config.yaml
n_layer: 18
d_model: 448
n_head: 7
n_kv_head: 7
head_dim: 64
d_mlp: 1792
vocab_size: 3653
activation: "swiglu"
norm: "rmsnorm"
norm_place: "out"
norm_eps: 1e-05
positions: "rope"
rope_base: 10000.0
rope_fraction: 1.0
qk_norm: true
attn_scale: 0.125
bias: "all"
tie_embeddings: false
parallel_block: false
extras: ["capped logits"]
init: "normal"
init_std_qkv: 0.022
init_std_o: 0.00366
init_std_up: 0.022
init_std_down: 0.00183
optimizer: "laprop"
lr: 0.000948
beta1: 0.9
beta2: 0.99
weight_decay: 0.14
lr_head: 0.00393
warmup_steps: 434
schedule: "wsd"
decay_fraction: 0.821
decay_shape: "linear"
final_lr_fraction: 0.0
batch_tokens: [65536, 131072, 262144]
seq_len: 512
doc_mask: false
train_tokens: 611800000
steps: 4506
dataset: "wikipedia_en"
Each number is 500 + 50 x the weight over its row's rms, rounded and kept within 0 to 999. Layers, rows and columns count from 0. Numbers have three digits each. The size before them is the row's rms in percent of the matrix's.

# layer 9 MLP down, 448x1792, rms 0.0405, rows 105-318, columns 192-255
091:495478479504562522479535509527490514458615355485460452462451505493533505467557429449495501467490478526446581507485429432532539482584447545490530478597471563499514463495515476507496499478479549
102:400497461485492487534535490514545470512482481491468447461526493503466533427457515494500528507510483529547450563470516492499453554412582476489550484582499574398637551521452629497486567577469597
099:569479461479549437433523491469496553506489579488413514509665518469501502523570369530471430474459475545619506470524522468511389510506608483499496511428610501533438538477480451506517550484405526
102:516464438513551536518465536510515468532521478480467487538494520487361488461431571563482555474465517519509501444478466454540476454424514494445517419507567502554523512530464477508523504480506565
083:491493441462546627534477534535540559433528527531367535529493457554505522511482416510517555509457434511431431466410482461600520587472578506506412486521588459452476545510519470517464564457556568
104:459576437528479537435464576402546545469491579503561513565402510502592449456496500565498437518521460490473432460529545519505573482470511504513449460594479398461538543472536548528520496524584547
110:567450537445518549559493548564455515418476516524579500516573458532488481448595577471467503519481557488482467443496364472419495536413463481503495486422458512392520551510630503539494566439414548
100:429418506472438449542495499493529541488548506517487545567473551456433504457529437537510422491507529579501543553432378546447481525514514490414530504529429474500523426459484412493514476501532467
094:495544454521583419409553430549471510535488393461463520510507469522521450453519531434458561546483424528460439450522455514438549466520463477487477534514477429457541463506554431516503499520516515
089:483508494453444440590575531486502490554505558497479478530490475560542477451458534477495393486466460529461522507549439494499568495526461469578533481517544537484476445491522587480509511450436443
105:577446477445590489496541553557457562421483496535528582467431573557506492560494491495487471505466533508511500480500463534552432488505521533425422492574544534501543467493493459503491526476429529
093:546389569492501490525497485490537510553456375500572474511524595505478545461492526590507460516441483462458440540471556531564345519498483547517449601578424368516480431482562567512495533480536535
099:506484550498475453507465499481487588388522522475486444448531299557458460559467486542517515470464514461549467524520468432490540492574443536582592505483454580491421497492522509508519528476539473
099:533441429517511478562487447551509504473517503483531498555474531539434461525431496435498465516516529531507427462534540505520428540371501522540510596518526528462543525482508587499501532427495437
335:518494414435538494511458461600499473452537452512545502452518577584529440459505480385392515604574537531504492403508544539424545514477548389467460613483508516543555509609466487629601559449565472
086:383504515510481434546460478475474539453444525559598461502452509521540454441488463439555478512462502550596507531434500432550508498612497470560446439549622500577545577497489486449505509442583483
069:574553467535544525521474504461507492535517560478481477578571584533520513586596496458474449455495652512539455537471548526568525564605462512447503486533520424479556419551528455475497421562507420
090:459523446487413524370454516493485435442391524537441472481534448495530520478498592516505548481479502569479574512499458485373517545612471493542521531499488470399493560468490562513475513473513571
098:434467511458463516472452471484439490562596564530567501510427536496480569539532410481519470599437540408525410486519529535397482515437529479522515490513508527453543446513465590506504527507554476
093:550540559525497503500511504459599433513591365572524509357502498514606422455532518477491571502489405509483374486527528469540428526508405467438512516475467588527502444491455595491515518465532498
091:563529428483509439508478545417425536567460583404610574395521499547641583479502410537516522500488620493485502572583510462444485444471439448523514456589572515456537501508470522499494519429541467
077:487450471476522527620484476461543494524479513564543494517533551482514501436372539503483421507446548516597444449401476459510462489524420479486439523464389535492446504521513484489547454447594403
104:508453522547533546568452489548520517484486415481534485523405503416462426508467595464505504465521445554551586472585493487549557581459469497450517456454585534546466518540601428480498513495370530
104:491459534524452546535479524585516579457472507532479556480552366436492581520474474587487540468506523504438527538448532552532433446408495585382588546488433465499502565575504533501487481504469492
106:458568400500489452489541397447479394534370551544517533489460495494455520580425490519548394494528471482610553492526480506498541500612526528430516496531430521439523443477439470499443505565520434
078:578336479540549424473500498511405568565464570512433447537519477501377500569517500516515476482572510576447473568447541499565547413484447493524509508486479506558444585482577394476523487461470439
101:582563542422517436459557447535577500403532480530557541568478483358457486505571515401519505432586431511487563574482512418473474596412500556455436529511374484488440439494567492496529558490508494
088:521491635481570523506435478523554524413535455595511442563432423539543478574578506471514412467488582585390476474504513532578635510528517513403484568621499542526464497487421532510484530537486469
102:500531509459500480386425443569424610608501493529485470536526503539486508469490520507499522441469509568564497508453458533531565460504532473428516580464469497415498571504470572486477489489526458
095:468562544535518435462439475559537497494468484503447571416398548516491483492500446597508455546552529470502503419567483471541551448604417512535511434507448459547472508461577539496518466424509505
103:506502500502478638518581481447485522486478521476571430431558529519546538475522487482454560479512506467510511517527544510435399469464496480484529509498450523386472557469501531480478576510453525
100:505491395588509557543506529498512458451574458420543477564554537488592522474431570477478535503493496525566478524447551495496521573484546502402430479473455529484462609527493539506478431504565531
106:566518473489434504431496527503470460450539521510390508546464541545459580462608450513526482497510524557470535494454521545467474529524508512571457522451580508514453431469482456501485550531484563
089:494534452515506528588479491483474501410455503483352515475498593434487453485464512494473460511580524499542493550490581500479430599412503540470463468482475539541454514517529436495519601547512570
103:559593494549453475449478505581475517517452535480397503507410503444473594517514451562521616438421524442497411475567518481623514482503476518522511567500534512508432527473444464543516466495419536
093:486667428543535565531476530537508521591550514532487593500438494496473557494501505471470443488510458430521391457493535442511536512460563509486511567541429590527558468523467552485486539484540542
102:570491462543499578432506426519429542476516492418529537482490476422489454513448564494467518444616543543460553578425396507559494513452492528508527593419459498478483503506493533493492550567497515
069:488526420501474412535582486493480578501512428540529513467595478506429429478552516490454435505482530529403469486456452487527451548566552543570540547483467453471469578456408461502498402496425492
110:472533524480496395476417352499525451429506404523463452604534524494564423518447575495459512519473437540588466530522549577495572551562539494459551501426431548440443475513486477518536482563607486
104:458498537509493470549490453518488454494459418501520590519565476482461487546551444454534481511471553519428484471462463525491474590526457498541442550472490497559395563505470536493507390567540424
107:590484469388540491469537483507433503519547493479434538444450543558513468521597491514506472463569388568473641464581502450511531397495530507599397539520446513501527530458470485492540477526479533
102:592517529492482572502432470480536497512419482541580484422635489483534484482447534492479418459511498558665428565496549510544444459514436480486503452560533519502416402558529471491518510605467498
107:467562457490524484539515657504525558465489522446394548512475502522478507491570518478470418537456509493519431473509508441529446503544472473485417482469478480511417519524438433487485457471485560
084:500456516476448497527567488488598498539507453586513570617529609477506569630522589516466558529557439556415623478447426508543445603530537473586394448427551380505495510479410549522473508533626558
096:404551536476534500442354561475448533506514648580422511470544553557537530500482564518480568529452473542505457553418560519433453563517537531547495553462521520397539611507385418508502515451497519
117:434528493508546367414512518456377509476494557488409459465554410455413541503480481498521563476425423493526431545467465492495536451519513513583473480484489521512441396462488492457484440542491450
104:469585494518620397572455456498553527521526476499572472501441523516477488579448549521476532483509439603506543542549470496486535384450462493523460488511419601530484574504532455488489497437516514
088:470477534524528509468512440423527473449455449340520507467467451471471579397474511446499573517503404540486595460520499538460491471579511448453553502535488542385538479516370434548501471513568412
096:440536405523479469592515582464443426515476560566560515538569601519547494461552500567527522490481543555516499493520541503479518491439474537501474481634609538485483459526457536507512606434566535
106:535484490528478563402460521592475582502628490463412431401513569500493468443555567533483550491485509452565494459673580548462504433515473506546540514536503441518416598488425518514493469473486572
093:490458488474560512506515454500389428499574422483554486442566501466471537498524541445487528488504492449531394463448446453442466457585497475508498611465443495623473500457565597498516461490602441
078:469608467518510397524515532519555498548499465545439485460521438499535486523553501489493487445514558576544487494484539527519481392440506411503471511443538530573499582528515438483481570462489466
096:525400543563619537577501463496466600436438580584524489550596506510423478490538530485474541495473361523523524491486495495512491516553543511485552491493482494444554483514513590506511497456536501
085:594411498537506487541597557527528453426476405510557604452533531490476543473541548557483625495466425385522550535513543535507452440584548454450508406439559561519437548511547495486493486493501450
067:561542544532511459418542496534585535510595556427516504517556467483393505529530494500498449451484490481524517508516497485552546519465541445594467492440518476578417509507505526485485440440535449
090:333390539631504434488470507497479496690497457484528489464540511508413457547481586474528402523486473401468409485585477506499531539451557483454580486539534434501546554476478482510503540491566605
097:466561471436508536553472520516468473545471479589474427542570527478494500433606564583456431500552395560506465453363488497518595496520398497480412521578582427479437501454495457499493473479464581
102:573427539461473632536510496487558522481484495468399500445421539466523499433590457518511511482524458485412458503589538585478363463471529483574462535403422541431526433523567578498514548530504537
090:512600494496516498564503447522510491558499547503562488468480464501443540510444502515474504478485554536527563489480473454530456479462529506542525468593635607605489565491423556502498515410528470
094:487457505415519573496530552492573525535627530430409534549640509496461520487481565540542454531510553486491466494584517508484457493544507506479531525513528483524531458526492515487546478467415566
102:598576566513510437411461433503547422432521571497461536528507526534508477625484411488499541479481441562557454492477386586436450455596565501527426567487532469437482512455463581508506420521571475
109:490435572516427457523596434478461412529558451459558497401464461475540483487579475495554471525461588498488510434617471410467413418594518488548463506421469547506483563421450562500501478554466525
081:438550510489495525396449526418574505490488542522553542415477560508553481499507420542505504557457579563537432478507413433448530550463361494574509484522515516507501463495454550505460436498533518
104:443459478480479465477386562529430458454456471471433515481432516514477521557412484522516489522487441562444404479525528496458589505472454455567449537486507593555501497489441540506530530611461508
093:537499444572539479535494466497530521433504526487552482546536447551411402439517536507511441509490512558420527486473453434443479447495515527532503561459491577612541547509466538502515500508528435
104:563565473453560447552468529410529521511385522509420523460397438515447512534547517471538476477514503541535510473472418460466502575542462526563604594492490427535519431514487554522515529456374555
098:472460470465487466503432488494580509502432560529360359460407505524653406593569510479525517483531406536562448549479577499499573477483498461513518504488512536457528548489532476518475461529523531
076:534463498509592540551524499501511622518485571461537517587472433545496469504441506503528491500484495571440464431632455471433483542424434502441537522435557546519473483489437494482527409538470582
064:511472473473462535564530529461476519531558501500475495618520473515580509502464510557470521535537527518505610526484566474370480499526556550437509491445530510404545439490414473501487553531428444
082:453495488506445492369524541527483543464448461484500558521520433485461502493556456453456480558492491506462493534449490408503524515509501533540482536560509589492546515542509602518485455488571540
104:481357517521505462448494465509472523578501472542472464613554487477550422429596448450506528503462486544458399520561522458501510451508393509466446484540510507441487556483435598491495462479568417
094:578565489495546571620511511458490523510483470464604541492513502472523509469544496510430443497501490505554504449501550448575448427550459469534558508473510532589522497517541576509514438490466534
101:544485511493542481517507362549389499489452527500521563482479450520500543439457509503496518438520498535485452563553477528612451522471422535514570549530384475419543405427499491488494483522543511
098:485443537411466558578498468528454462493504443607445437497460456504472555486443545489462461499588519411579526460517503496440512499657464511456448492528473453535548542514598588488501482544490550
098:500440604464404527545489585590490463446527569587511564501580430504361459485495525504488413524546551400526482545576539476489459497437423471578380532527460459531552474511499579500475554513582523
084:499509469470471393483457529497590443430493448494564507496545500490545538472539495495471556489506411533471478452541441467573501477471383518565485510435467492437487540531519493512497470559433554
079:465542456556480458492450484521392495479428512567493483391482478482496416390365492484472567490499527417531499521549464528544510444536484491528460494425513480499395431520454608506502480495464478
105:471533478466499533530457524608492561518503490488461500562574534519547539464432393512507491540465513483528488481565503520520517498500505534369557501417571410483495484493405670505502610576489539
107:473615392515507646480557590559488520431515478497531511522455518450627485589506440493510494459517600566425532489532522523472505414606434464468432487433548454472475474455521517525555493512449554
104:475566497454448520414449509543524517564568471445419581585546441562589522512527510521508518537492511441533429511476512498546404551512504475421544509476484431512523476527474577513514519515495375
102:520551505528571545559456523482443544500387507560455437629431456504487532467551561550564609533512484394490477445460479426449453540488449549495499494545453441536502437459530460507475494482526545
091:479464488484469484460496445496441588547603501546461558466398448529500566522455522514481482475489494469502505498540496490548567372458574514532495514476541489492539464492430518498494598485433530
116:475409557502482487438366526432499467514470472588505487463479465540406556596490532520514434516429523416489422512556441480489423534497452518503436459513523599458464433486460562483464490497491513
065:527428454468491487566441483515714466395520545571466428524552528503454561660481436392495503519486619437497477498546486509443435567506540481462517493446508515470557477466499513489527548494500556
107:412438504588504448490414566481570511571506459494490545502429434443529528525502528477475441470492579603560534560474436540595578470529454494448512469575555465483541533474579541524505424508438488
104:512604586427497471509455496535547497512534495478556604420409551445549486474517469499425521474503449516552457426376486486574397493597603523458415453505447561457393431511465473499476447483525600
073:537612511529482438498543547596578565533518548403507496550482490555547527433589477472533422513507488517560487496438479488405441503552447500519520535475477646476493513466447390474508519521442472
089:476437515496534507486486489509591543470436488524432598534450461502536522559534485490461580483484437450542455561463522515476481554470550524437407559434471405477504508518555416482485490556457526
088:438451560428526460532449505495483519497579580453476553477452386514491464554524452489478404553507684403568468446446438550540534495353517482587524518537467485536505469476483561501451480514512467
104:397586488514504495419422496518483531427496469550461592543547492492556455519508421535511495489434545525533497472526499445462513574531541485461552477497623589507575518498501511503502514486543443
092:438483468486595475509395522484539464450596533590510558553482507538519521567530537541475433532471525517508568550498491498415427462541500473438554459532529465441550499532568507513481572450553473
101:557522512469472466510577334460525539606404509510492448553448550450489407479494511546515557393485446547650483476497467526546575521519548477485531458455480472483519486487532569529496498488457547
079:496573511510510530502505552475426448462503494525532513546466541477611546568495471526529472498557557530529592536508430423560526490492516564436400537485474404430550530477486553507466534458485480
101:480525509496403513545481475506522474543489543502492389484507332507531495473486417482507533493487524444491584465484632458564565497598481506447558600597463393459616478476396488505527507459423442
091:474490539370531552476493438505535603502547521396509494522522570528441547569534599453521461507502506492446366554489570496463456456542433499533489578541483527412510532458442504491479475543497533
082:518511498424547492435517503499512481334516463523523594537490516457370529532599543452506505500578401495416523530428443441570597514479463551509549518536478418491622421448453398483508464483431449
095:411460438513473445441539558469554483495498550508629456585494500493565518581505553549497474480525512557498463493499464546508500413479391498502440540442473522518518503513546441482448493449557484
096:470549561478413527519390492496485476553601502501629519507529494467466519487555478471529456493577535481513598484413411456497585536549540460462518538488507528481516418516379470521501560519499469
103:490508580493401465430558528528503509516510425550506478464566541467501539541456424548494452498507537482552502476511500492489447525477483483506499472580410528540442442454528361488529566468420444
102:540465513448551558451539571484494525533501423567495492468503557549504542463506478508474478486484499437517544540387417501426471566409426482557479469568579560480489478459540504483438531562453437
114:506469457456490550475529523573391516403516566491469471429429556552405544453554519503486558539460553416402521512432470436483421516468426439514419523564531463522500551527428490497505574437463489
087:501472572495505635458553462457457442466512497615547587492444404406412542449518458521486529486526468524498569407553449479430332457532494508527510584504433418503456523476490473491488537490534440
084:486583463525499391585516488477514522548454513526479441449418554441501516506414553533511626467461494446586477505547521606579536544522529520477403478429506613455577480517525488493489478442455435
108:460335500488436555524509545482448458544503505483537519474535601478512446530520523515497495527487448444458546497574544435493542458580539473509504520531572478515449515547471527500527489464491472
102:534444445488513533551447422470499449411443419510495527504558573458415424536495513412505462474460440471503443523372504490559531542597565482532443503508555493443488478478401471454505514569514600
080:455433505470646543548412560439490577467534466477515526581413487492467515630529514480523476523473563571494516507516511523494547495444506500509480417498507546522570587543462508465543416505469605
079:554507553519536466508590426512524521538437501517547551531527509516553471483470487525482487439479531349516537513496417537561482482423552488444539495508538420525487478523523558508507544515505454
101:459527429474590475538581536444491622512450523535457503552522519528413475511487514508479482481510496400482521529486515517481403560513560468500447459498504631424571489505543407476511500547417496
075:517597438563544484490502516524506554419527380484578420475476484523502410515411482458491432505452511481502564461548490452551562461481634549480561431536550594464464493496506469491518451455452454
102:466505513478546486495544518555434510484505557488474581563563542515472495520438443501522468543552505532416569461511488564486540451533461457500442541548553575588496523566519521533535520502438426
074:403479466535550569548475537519448539532497532539548436615555553466512476470448516442507596493441509511487503497472601434387475482502569579468568465469421493444558514499496472479497497510520530
080:562473485438478496535469450479542451501523458453419505605456531450439436501569487434491516536497513508524496539519417499460515490537492507539498531467548495494464447474536419509492565471462524
092:459525503429528458478478462407515482495481502603485489435501502467531451491516540498503509501468536424575450541596556557428500593534436550533597517467561448529516552507441511483483634514485515
111:531493493465568505442519596503563497479436529603561514535603464522565514508586581546527453528522540501530443486465546404437514536457443528556470442566547570465508508528465448497541502435436507
091:511484584430596495451488479462411550448394511488508534550485482488552471450566514409539460471501415473417407424577480590526562445481514475560488447475521460513532528522483564513495466446525539
098:613540432563550474491530457453481456478455521450556446437486463468484495536514454498497472545474452594620577545461466475474574514490468584501555481507546424481448579475564450482494482532390531
390:517519412451538513495470460591523472440545437525551511460514575585521435460516472397392516595584542539504504397498555531441541518472552392474442602481519512557536511610466490623602544443551484
077:415480561582425538512400504514490520439552469462535431447442503534520459385545503577504477490521381422525500518525571512415378536464435451427495538499417445545382442491515496496505427472545506
100:560522493481638429455398447494553493602476513536525609519532521501596508483484501474528466494479430530476524527525536495581591473573538533409585477519509530368518459498561515510527494419446444
112:570490489482463436515518496530469624467448553531473449532575434501462487429542482558551520468509618412570551424495472542457426528453516577517520512457525553464538564476494475492507529464568535
070:542503503517406603545471542478500394534590543534405588398451505475550477508511435477522553518465464449467466472529514444510474517434498486446548509500494475505596552494496513522504466473543490
095:448580456555551460509543446521583499410482468564532571473515343527641534541466534482482523533435445404450456433459471463519500508563485507439458515483507617513435473523544505514497443485537450
101:532532435485487451420499583490498518508468516499528538500501411485528568513439495538484504497456503536464453563439497464525484553388504477457536534542467569524489468477505438493484489470535539
108:468488506483565419504614618462507491486488546506493543518445491468536491499503566485523456497488526428443466473422557504495486399565478483437448460465502471480484538503489512512543580500552467
077:581504573580497539472517529502462438509466439464473539448510404481589506469593529535470451521511467432558540554477496443385462595473586547468441587532505420472365455502551535481475481437409503
081:576428413511483508477452496502562573536527537535471498595493618505460488462466502490468512488484488544454443539475511455571522589493521501574493510356542638467449520504494441494461514553461569
105:528574488561444450387518533527451505521537486448520421489437504494480480552562407508602497518539423477491401460538479402460440422481507522511488482488520540608501550530419583519507596501457507
121:523549477565545489501500529500470414517498432562498456501488608518542524478498455461444511507516516542470477450572521485490477553520523418481515492422481559534428468476499452517557506558505565
099:487515525554493452543581562487521503487449420436512534464513475485469472481519467523528555464469484606524499424436469560579406596466475477517471520542593520546499502467426537509457538544534464
078:508492490523580491374474499483479496437613491480477436644456433541510504612663481477601489478520422549420567498529524493475469602456472495587449534496457505514436496493455518497494493539415474
083:476400455480509550526568568506489503554498501480504428541530518470534538569537512508515488490448533446490540514528522497608544571481550529460591535489494590495538525551475481506472608482458427
077:492520525465423529516504524524471579444400598517568405530523531539543474457518541452508514495456466638485429526459519579496576557434422534579470456386489455567573504489487525495536530460471479
073:531479526561475443552593465518509478469490443570504543536543546463566450554588432448507553494468479445602529502516469534573526574617518492471558485523479461492514519500494568487484480474465457
099:460420454429493446594479501561456475532458541423432428451493489474483497485488504549518560512449484406571519375472486519463390482450479497496418525460472622472495486520504547532508478525663442
083:509499527494553446496499466443534587539527589566454471465512541522473520497434493512486504518527483557569397439556513457571460474524454443468549473435456541529520514457553472547477528533561557
075:537512541487481495568473441500501519484447533542504481429494522487494531509455484465532512547534495447538624503551464609457477479447533537476458592514490499490525436504550496511494537496460467
100:463471515516478390457528485484575506600577512616463512475454522469481509530388502480476480477475397513587391544527516529543426469476567521468451502554522429595451505521432453496490476431384473
089:541463606565501587583559515562603510505386466439567525527487536477510440477472434498481417526457481503490443468501480538523398573514484500481520459522540614451457430504443448500516454417426450
103:533530541501563481505499508462415511490435446520502438466492493521537587569529515500512492440501528507519429602577524501636487500478452507541567546501506576520502497548452435463508463518519470
108:420475457490501505529509362482453391514548574517449459430454502524535545524500521502520413440459528493568450464554488542551519406578534464507524446552422553426440506454477475487512455506575523
085:548452441459517514483479496554401417527483522515506451575615458545408437487460553499521489467486499545495575551451542503463491548498495482585454631513522475503595508503383548494519464463525409
066:592508573521542470547456517456477495421584628506460542531525533442439556535414511493507465440492495536514560496532480450553470512455565416475415497519437585546412530481442575477497587486462537
088:469491424505500549503492498614422535576468539533437550582456508483529563536500407482492523535471434500557532451416512523602521506508568542463519489427540411522422432495488526496474541477526429
101:516484481545497530513421558503467541466504558360437571472478515498575472521384515509504513483553455488480590515596423509473517568543488523483603469541495495557505615504407471500503398472400576
074:556564488487444429446538454444504403444439424524449509472473545534440469537545403561564472520487500459531406493451471513514568537465537428500482493582574572463576487503478459486510504536503559
105:580660498429504603498406619507562484460493432538432434572535429518554485491480466516527507583546528456559525501489487536442486580534489505497491509481489500440528549468544458497483404519504527
074:580549525440507493429486497467412451557480520443480493541493491515483480634603421563484549489471479458446552475575434518468546472519453518537473486606472420499511449510471501489458445551552586
088:567578414462462547468419478477549507424468530452505506491532480507421521529440554537497451477510455524456484497411511455553462494486443522509544538537582565454419462496547448492522443410527442
103:494499464555478558536477525479459500542498580594448503476518470493656477596506439544459579531487595500503504554531568561521512500575497484520492567525415416473394532498555590527510453452441544
100:465482465480589514580507510474512475494540531496557508583476495494491482516406492468483534562510467530493409523511470599522533479504473553562559522521597526526447479495545478499516454453525602
095:480570431473500478530498415531500444508448474439528405417434526482526561491493552494485477491539603447480527530438432429481441401541503549473503519504515422510537383518468542502511482479478380
100:536407494451464494525436532468543416485470442496533483529512567531521555527498607474489456531567491544401540491605443455541326441411413521464455463502511492413580608545443533475535585580552498
090:513479463487421405441459559471579468496452542441532578420547503498496580411360460528502571501533509465547508508392439387435526437455537524536557556524555499509459437438497565498552481417571472
101:544467506561500499566458518468460567459544463496503493556588537595393539489447471451545432540545618547523540573488493531466509528584432552543522471582493488553442483518498526505496533457438458
077:471445579481470433519512511441482532542491476505526633510412539468541524441440594479496463472521497412459547480521496462521481573502520586512494540501476551394511549484622483485499412484438438
072:512471414431488292397507500547451449514495553547563492439546553495469586540613527457494495487454447545586488514482527431477588442500368481512570588432477390514459428534528544469551546524529494
082:512576476523454546492549499518491464486519480566466539504478502468533541448599419519495575492485402507442509500509497554514564553399544521511504487553527536564504444495511500520488537527570525
094:439569612528523458480590507524502517526568530435521471482458455498522490493457472468489529459491444520481567424500492537504549557434596470519560484498556408446499456485533493490506502397502498
102:540472543484379499504355508496491420566447506496497525401617435547448485403487583467498528489501482533555477507461479484547501480535441527550535512431470445464562378503519595498503485474501562
110:419451448428562446397466459488431508369558473565485429516457508519506478494489358442541413515532590576450396467439481485552391545482524442518486456490475578543466548517439527490515517444533526
105:501460479509487563498463369503516504518446558535463494409519439517509526528568561440488513528489511499387532556537556456442477462538472515623468512501580548468416483479465577515525518502461530
094:500543525446497421443492447460535516394560541528523536533457524493481518450456534490483543513456475458568514520498581530489569539419480557480434526501452517476483550548497562489501463395473555
100:575535517499505447478485492527463540488547558496469520486564461556500519512545573505508551521508509431598468491562475521483527455570425527350487524450527539409540458434552478523478489567483544
099:548437492460529448545556615484579549483550502405563582586484551484453516541561473545485554486584533467583567498502459494497468504528492525524477544482575495507541457475554536487518536495532592
097:460583409516475530492545547496387513452478476500504481523436472488455513503452521487488507558514514649490476428597523555510500419474626495431514558557520449564544587532538582513504432488583572
154:619545447422520541492537487567569551447446471554531500473492548477526502470556498408439573520612535560454517466511565570513570576477536398446339626516529507584568522590509484582594529476565469
112:524449469484544523594460553462404480578440604423474628479488424525420576546420562579529502505496366427595551492453495509518486440602458550476510461545438543420476454467532546467506562473492546
091:437429560512523549501540492495533477545564544553543421551478486495439581530556495493528500486531593520378506501484467504517575424561484554535553431493492448417458493515488404502460576497480514
075:447526520517504451543523458521468498549558473604511520516568443454509486441429525457536584465482506565517537473514571542509561490430492501425487469628548523427547545553557514496471464487476529
098:600526476529496454591489410482434435484450545521521517474668530526422500466521611520529525493488547521579464525548513452388475432562528486495520495475493371533452449509441544524502500491522522
085:493545567546458601569576460478513489481492449434461575517467413543463510490628546546452584477527531407414529447537549468534520513602464516456453539438517540504406454500518519500477460527537390
110:473564527500553470549572428495541598468540502574464553472449469508512547542453549468540471515500517494491477504540482514488434530404566531557558492446540511551557477449529456472473494583553519
097:500440514484622428455385480531537535532432487518438490626555499633440457398515468479455427576460587485594520488547496473478545502519540496498558485558413431475520502501480544486512570486515430
092:545475493462490528510539461484507499486521528491567481500450386459533476580445449441481508457479514555502515496545465561481572454484414493412494479531517546447499498463533468494544546483489499
103:408388580485493452573455498457548469440542502477598533513576510498487451461478575477469463530467484482488526407471514493515420458432512484495470527446497563508518532509355532478505546389550418
108:390440497420497426463463508552507393421487485547423488549420480529485430563503456485474567515522516581375446475529433533467534467484461545486458525588578409411508480507433461493470461515443516
090:452476512588592566585574539540419605568486426466410570556505446372508538519573504482465530467522492571462460484474507430477460549547510484513525548461378449569473449490487508510470475509438566
083:536517473493553565486538540601577467574566478448549574479439485505580505539482565580523512482595526515448535558463518508465396543477434534505443544570502442386471516510427547501496472543526513
105:537559520455507533470556527534495596454455454488469462527490501499486547526544504415515593484472527516485483481509534370439475521446489502490478529478539528545502488436570423474499541539498525
108:495449504542547429497511420396422580485446524523409557574509478455449513466510421472430572452501507543635602577519485547644470390493446486432580515543513441509413460495507458509508419475399533
119:536501535459576490505520540469444550535498535496547454506461477451456491551519406556569494515544441486512606597376402447473394576454457508576487501559496491510389506424573543416419379541443450
081:510459508468551544580492535521502533486582497464569426551529426542403489533500529519513558493497581518548409440470461608452414506466468540528561520482501469496548517486491464500507545455515541
099:421505538522427510557393532570481488530467590642417371391443531532496492527518418484462499536548476544459462480572513484436491506437501439555398512545462443534420496491470529496505524471534475
075:482519507473549499544488531503541508518467537512532517477483535493497540557522440466495495485518479572474527422568477570525435548424417541478485475548440498446454412485500497497504556543545558
099:584633427495496507423522428456578626451509465569558540564487434492474468534493493477465468507465544471543454471403614451499561599476523541462458429502549640434444595509554579501504452464487410
067:536496491524501493423491496517455525513488562519580491515546455541546514548460458502505512497533533471506550490561482551529471555531427489553525472478533632493528567538468562505499491435500541
106:534481510469428467580539477410470559500403527461497619440516551472520535501479411497512610533519409445509544455492534497500536468533443494494558487476513525457484539478475575536511485573455568
083:497513452506624418550527476450474502465437456509481536487533469528483497541383446485468522489507519414457561482460443485427507495569476441392514457486504511470492491526487475472498537523524444
089:473502531489460479467428491444452583553466574434551571432545588494566550477503553497528543476528547566599503502446500401415503492528457446560499517577512535460522535521532589511502525450526475
097:500577499447479559557459484531453395530402475444416425493484571487562552537538533522456522517532445634551491471588486547480497451547562548501447568553450426596502558524525447497510567480490549
108:561597403541516446509471381411507592510521581491464456479507505521583445530532587516455531479551486433520520548426556484599515468510505541470479490470482498468544534513590494510453481501453443
093:484431615537510544506374555439421515528480512496539589643499443575505529520447475499428430530500519484462429514459433464537519506418517493498512469523492505561511508460433432480481529495443495
103:509439563545483563498468567541473491524576535487521401495498504548537456512480434462475504513533507453447516484511542495548481564525484561440543498573528440479589475508536423473491466425543589
081:510547533425473510507453560457538518495471554588500462540439473466473577463612450537526478553545497577589514478562569515439545481440430473419501508515529474446506492511615516499518550400520544
086:490420532437567601586556470531500523635554471526496512559476524521501554500449557519509432533510543550486499542529509495550509479578461494506485546469394504563476579482525434489478514533516551
103:532476612496497506497508470413482357529495488535458585472589447538553506478481502499444514486524468506466588482546524467527483574462466530509559557495535515546438519473585575465501466466475448
088:499457527491511483507527530569578539525462517461620521441516492562505564511558600490498391506491553369537645483474481463566523504496511577483424538529544454416541459489414516498504505568534555
106:493543474473549506436466509467582543490487593622466511460494551517520457469481494508495514543448440467446423549536463443580485492494493505467461432512562642537550540535505443483526484542490428
104:482427504524498494441523470507478535579519486427436437486434536523511500547459486497501504505501523422606592536570505504436545471514593475455537508419477514437456547526497467511535498492532505
099:470457527448497462615465503526574566588413481497477464406434530448546553479479523512522524488479550451584434528546476503588546461544480511516421500457524529470433372529566489489518528470523548
108:481521499551490517553531393492532476527581571593498462484602469421473553460518505474508436460506591473429312511590460454528440560519450516544470532427574517522511468518645519489557577457490542
093:609484484482406498429466520483515551527528463547458428494493524485516550537498457517524518477490538446496506604435532470463492437506478482462390442532556478437558569510410543478478546585427523
074:499526394532553519473501467500605467453439503459490517470469422488513551434508437490517564494437490455409552468357448515515548505477544469555543497374494460444508513526568609544513497448474500
089:610507496515522433516468542537534548546433443403499548584567493462489483512539514514457607501541522430530583531380543519579492508483454572516503532558566515513530478469435474479538500494506520
069:431373464448473528493538499462541517462425549474467543430499520494442483466563404532516507489527447471584476560459563465413473489457408514516513439478566449441501436512466486505499521442488481
077:484512596585411542477519472517540556453559443556543511483588454561509548540490517461483363494514594557481527490499438469674499506525512534412472501501519474505521556528490430498517457526471440
097:540432484478519480467469504530513454478609597553501551577460481485445414498532543528498494493518466567473503480317466495550452410463637517523521519456527439526534540469510517524504558505494401
102:523539517520467582479528494590469614491467571599546562495515478500490558465468517483516418482533513488456490473560496482558552481381568485461414437431505482591530509518590388490489550530429517
090:573425560499606507500431432511449471533453472368569507493488377486513452518385544488489454535548512516462607472463472471512529451526518484435556512500556466519527504514605457508525442423503563
104:511525430490509569537462521491419400528449452460503473441532473582556496472449561460571543583478498456633539484491540535478488505525514474447450463439510455436490473472612482477480534557464565
312:482497576563461489484540537400507506545472544477468495544491418421480564540488515609612470395427467470501514600497448450569444494528449610534555385513496468466461473392546513377398453543446520
105:551451536565558428500446469557499572556443508495461538469538588575480446470515389491519381509502596583452497510437540539468501441538495521469477531442562419424547411502399514494501427550434514
105:583393359553546529495423509545482482548459471553570599517486473519462450424539492515519518560446490449496449503428484487557492567492467523461474565561604429438572506512501487501505468502524653
104:419474512493535463622484505408546578458580502527541530603462524527504416528502447488508474540503485493473482545500443575520432512548444523491527451525503458520635460541538536494481452575565514